{
  "activation": "squared_relu",
  "norm_place": "pre",
  "init_std_o": 0.0,
  "init_std_up": 0.0207,
  "beta1": 0.9,
  "decay_shape": "pow",
  "seq_len": 4096
}
Each number is 500 + 40 x the weight over the matrix's rms, rounded and kept within 0 to 999. Layers, rows and columns count from 0. Numbers have three digits each.

# layer 2 MLP up, 2304x768, rms 0.0485, rows 1314-1396, columns 128-159
525494465502498505544516538548453517514456528513514556482490488444519492560510527424472530455534
480566495547498537519434519527480529468447504446520456532496493533469524519435465488493527550473
539493559551529501525513438507547499485462534582510513559530458447472519519532418403464513455460
515499502472484526463497499486520435529473507563504540480469465481427539519422518531517497439514
513496562483582470601482467494447504498529540496543498466489427489501424435514540465438444544498
487481473460583546472489481535534491468437465545489529514521543532591449509446499530487493447515
463440545520476538493555483470530511501430499471547507499488496484546481515512550476497462546467
496437490485492450538518480476570548493587428422607428531461566450538524483458474466534555526495
517456515513528533478528562505497520501495502519540396450492492507445520511459497499486510523496
530473470478474544452368537553481545493546518550460497523492546437419488548571569483518491539437
533531589458548485548570526502465473439482575476443458513549479419533507491440461578494569455429
515530511505553516548433483519592460495532516478508525527455461495491490489510438535480470461571
529505563500527513551502461455523487519507491420497491540534550491521489443500527509503529453399
509499449487486503554515508496460564474537512482512508472437525499510489445532552538465471482551
533565536505493529557503496535484527466557525472542477562485554451475540488565539464478521513484
499500500583504528510467506521567564587543504622489474535438486514502528419463538546478403574540
494461491520510506494519528506451507571431422528506565477566535478503524496439569460456548495424
552495465425522455528426513511462526537528507493527459487524558541428512473551458476476488491483
525548526588507468567534479485519537549467516456465480498491524459533469480491478458472529485560
530484509519473510510500455509483506553433486509561515471516602406470449498491483514515526552455
539356490569477541496493528467491612445504483535524487507510435505525480418594547507400524500533
545526467521473472483463510496474507443502467565524464465469514497510474509505525557490442514497
473513509464473484519500550586519474470507488520454511411497439479489499549453535456482482529422
513422448485438519497440477525543508470532579504527516464446490484485531511503476578477501548489
508462518496487502478483541509479534551481504526450551494491479464451518497519520405487480469500
559473553466571465477440504491440486525539430555507535468450460448507462513459567499482514497393
471450538505555501579514455465438417504510481454480513462519553488518538424523460495512458462494
449536566503491509481463498544437527497489542488501404525473469452446486531539568518501411530494
476454488399449609480489587521441503470423473496489447523511526488511475477460485584407485517591
518407487544569551525536528496509578458502478525534474463433500473515527468514552517485515445473
575464501562495514504534572489541501550460430421506559455484530540523485487444529453530493503535
588476457494463506543466533491524536390492503553482497513491547473504479506524487503516495498505
484486501533510470505521513520479489527433499524456483432445528498477576521457516418388413522499
485469586519503557497500507494552536411522494537577519513437458524488516521492519475431545467521
603491548442484486430521473523491477485484450524430526482399515518466474509481406485448531514491
529510485518487478546571495486507517512456493509510504485463511465498485519489476563463489460493
490508503490540470488453493519474542493511514494520521502517539542533481474493553536475486478508
533409495471552496561466511544517502501494456468471469510445573542513509490521620421472542405467
453466488505519577520486519593576518514457484525521462511511554434537477533564500512532499476463
581553501500516447559524514526424475481523497509477529433511542529511539490552457479422478473463
541533502538492439489573558558499487490593531426579547446507420539485491443504482441448449435446
510464547545475561516531574470477449420501498545439517545504512503546459441514473543553491529544
527490466538506535500484483509494494550494519462531423495544589498443489483472466451481506518495
501446463446469459444559473486508520504557466494520489530456504475527466534423521483474474542486
540464483501450439550500498533566492497499499535558499470453527471472495542507497480478492524515
543491604494510492576462508467530523505536441512478497505546473455547548504465547471524568524473
496452595440524472509462523561479508547525541529417500461440454473548505499525569549483478527503
513495584530497438499477574598507461448560479426518553482445485485492528505584512485500427491498
467508531490507496562498534532519478497522530425508482559464436514499509483581538521530563563462
507497543478501563635435475449556518517447474492462489478521598468425486478522461425516456435559
476486510538508509486453494539480484437487421417498517516370457451463502462554464478539514565542
511547454480484491486500442482475456513504517447546495458475565473454478542502437511459519524499
466481509472552472462469492508575543477491480479497465456537530459473457455493592532522546510490
502408556520476527570451522532512476464525492424432462462450545485552518482409435448487500505519
515475541501525495527503477510454484461501491463493528472433528498561566499504488482425394482513
570421517491525497502531543475544516534465479491473514468511504552461465416530477419435471470493
513444525513507493530510485487542493463468530528476540491490564447450460509463543534512509499530
500433538496483488511460450510454502501499523523472561468518469504536383534522558475572491454544
513507513491548430562477546510482522562506531465536533509514494490459500386461494531430498539505
481481590459515452494424479482498491501481400464479485433503548547550537482491483531494451480536
448485506480504543530478530489528537522475500445482469502481449475489435505584453443434489502524
530504497443458496480552481394508533478493487526517443502494560477418451455501524580530495553550
444479535465534479502499561485451513554518422493512493519497515435484446526522455545495484423502
557551491491496497489502533397481564531472421503564490485473503515509496515475506494372482537467
478463476522553482507458547536486496513516495503495456466533509520527473485505523487481475521515
610469466526492541571499480585413511447502518520564528543501492467502491518460571554473472558519
494499479466573518535469576449467471483565530465483549543493429495499572458458463443523464456440
499515525479514461526504569465462468431483517410460450403452484468447545466486458565489489480482
511528500465519579610457440502427519478533441534506523474496539534495543479444498524509514494462
583486553403453528557503554413514525461488543492447518378456540439517534499421432506505557489420
539474586473476438512479536479476518430501519434490511452544428460510464465539525477437499450542
580431455464566588541454551551471609503525420470523367468482480514493472461497532466517507501607
588484490482577486457511551492522452462487527452518500510499518519480496484482522563514517531477
446511511453494538458558534547540510482562496572559515524444488500482557538449471518494496544586
479465535450540462477540451454435458494488451569448481453439446467467466576559496513458497516467
506415526571465511527513529495442518511547476527485444489445528481572541480519538459466472448487
492557438543485505492481552535464448518432516546489463496511464503505463472477508518460512493478
448410562420481492464530456494461452341442489479531523551437465494529577583594537482463441614470
522465474555586519550520537508483441439586498467479491454487544480474479429480485490455427494501
501559487595439526489566507468591509519515512550494513477466541520469617463503522470470519554550
408416542443558539511483587469559497536453523550521564503556497468549480503475509429485446484549
508514473505528555489472487524490506559473481511548524447459496522544505459512541543387505533518
482538501502517408596504497602443430488522530538455459480469548527476498503495487512533498528474